Each number is 500 + 25 x the weight over its row's rms, rounded and kept within 0 to 999. Layers, rows and columns count from 0. Numbers have three digits each. The size before them is the row's rms in percent of the matrix's.

# layer 9 MLP down, 64x256, rms 0.466, rows 0-63, columns 0-31
096:525477525504496499520499520523449487523521528528509501544499516490514476501484537504500493550513
100:497466487504502479532535447510496509516521484490496473532471498470518450479458496542468460517548
103:488500515480526527521470463487514478493478527527501469522531535493503500514492481504468509493501
113:476507463497434492496542492513551480503495483523508549519496483480498474506505502478500511486418
091:475498430481524493521527536522502517521506479524512566528510498515527456492500521492457526469558
103:507510482494482552524532514523510492504496515498553495532506515440489480553516524484506464492484
102:474495491490497478537525517548529452482500477546484489508488517519480491489531524540562472494468
100:536521544507497484470557461520533494527522451525538503533477519498501489512478514507522498475531
105:456477503470495513493487485503502527509488491460477461501488544470527490467538492473506524483449
105:520546473530477482498536543502461520471478472465523512508467544437495493528503540521513511517527
105:511470488544514479490486473479508485484508511514503523496511516495494512527477496481535539483504
097:540488504566529485519504496505458488492485479496500506522532498493511457552490491527471504533514
099:534479479535512497508550493541462498523466532534513541505493482499482518506505518497471451484562
099:499501475530496505496474473537505503474490501526547525462526528509494517467464521572457491516533
101:499526533455537504468567476481496486481488480484486509470506521483494508481531497486476475439526
105:520497467441526494509509500490487523518456522519488524457520548528470540467461500532500501512547
097:502509490492488530485512524484469536511544523486492497516471487522485492463561487505498518482485
109:484486477525534494503515508518499484490518515514435523444535476514516509515467511470491532528474
096:503505465474467488512503507481553486503509507499481487454503483520520447494489518494518516501513
100:492542510571491489506514471522494528508469497507471505520451530481521452490494483480478529477533
093:561480506495500508496529484454485539492490477478475503488511485478498494521483469553563503501521
090:473473505486475489474526499469475553492507480457509486476480526446495445497505512503506483538444
101:527499467521516504518499494490500548491500481519491467475507500503513507526535549491525497467495
098:489474504536500521500483497499492477480506500532489488525483510510531529476482491523534474511459
093:503455491479534522507552498482521481493498498508534477487524488513501515484557494505487502497528
105:516522447523525496497497489506546558459493488513511496536541518502473522541475518495489506525520
105:468529510528539550529494514482513470498520505463512527519498501540495536520474475475488486527511
095:489521508488503538475513490503495525517516510468513515513552466532471485449479478458521526517521
102:486495524477524467516479507477492481512498489493505515494504459548488513473449483533485475501470
108:489533530484484512493564533533456478525500503474503514513501510487529509531513548482492461522512
088:495505484492479519512496499506486514473517498529528512511458495483521492497484484476516531497498
103:525466478499508501495478528488509493493498477526479496515533521530530525466495500501550524520528
107:542473477483465513502557482529512521519503493490518508522485530515507532513471483467536515494462
092:499556473540525473500460535535515524488491462467500511471498513448493524527500527499482469511456
099:514492529500503503511511486475499524507514501466484469565561531480505452456502537541482522514495
102:559492514490474480511492484505488529513472477544526522477528474478511536493526500494514472491434
105:503466437497461518524520479494471457500495458542489504472517486536475452511473506508483510505454
104:481466509485520469515516515498485498481522459496484478516542478543522477520451469528523499549516
097:427512481520515489512497496445479482481529553481489490495533505551505464507520518530479554451535
102:483499454527484468498466508538492476489524481498506525497523533515511486474480499546500528533548
100:500486491489485491494542498563472521479494480494502510502501554518467471501535479483475477465488
100:523518456505500544478516464503511513492495487512517527492501492496511490481544505498504469511460
107:546460482480517444500499521470488503512481495524481498483544483536511541469443512514524475509522
109:541491480496514507511443520495483491521461500504520519505506451525471491535536514532532500520532
096:503489554508568508496480466524511545490501515525498508499499462532505488455502499499476454510552
104:480519545501458497519472463510538486488504496482490464549505495497488475492473541519490482514546
092:550508453507521501538528517529520487498480501513524491481496547521479526476520536475480520466505
101:473495516494469501523496496468526509511474506528518522500523495538489505457525520476452503485510
088:502523511503454518513480500505477479495469508515523485491484471494495556488519481535534499484479
096:501550507511502490499459492545545511490466458453473496512493491521486532546474490499507491475540
102:431525480512508492528500500552486480474499525453506504458466486504504510436522453475488467486472
103:561492529525485542522554495503525475518496476491492545501480492514484480524460496501512469529466
096:487475498468488480496500498565467483484511493496497485458484537490473519521472519521468493454536
105:519503464497514490519481474454483498486474519507558521479519488525471534465546526472503485518471
092:488490483525477539479471501504504496523506522549491533489526466518501465488515500481520526501556
095:549524514526477561515498503494477465506503534490507483497525527501489488503519539484517453512501
091:476534499510528507469551495527531515506486496507514464528520506469467513467522509505536469496490
091:595469498490478520479527483502500493492503496515498503495538489488529468486540540504532483502533
099:515509522542501488500500510496495522524488486538517506523488516494491493453543496473484525501473
092:457527503539465503532542514524524553489499505531481430457519497478495484465525443481473527477524
097:462501524577474541506546497498513489499489481513483516502463495527477499518489517481536493493524
105:478504526491535484509526517467488510482497527468500491500488457457513523496475515461509471530485
107:494519508466499493499484519463507510509490530498483492551513515477511465491523456502527476503512
106:489529490480475523502515490543498470479446543509545493521500543520474543496484510499489493531484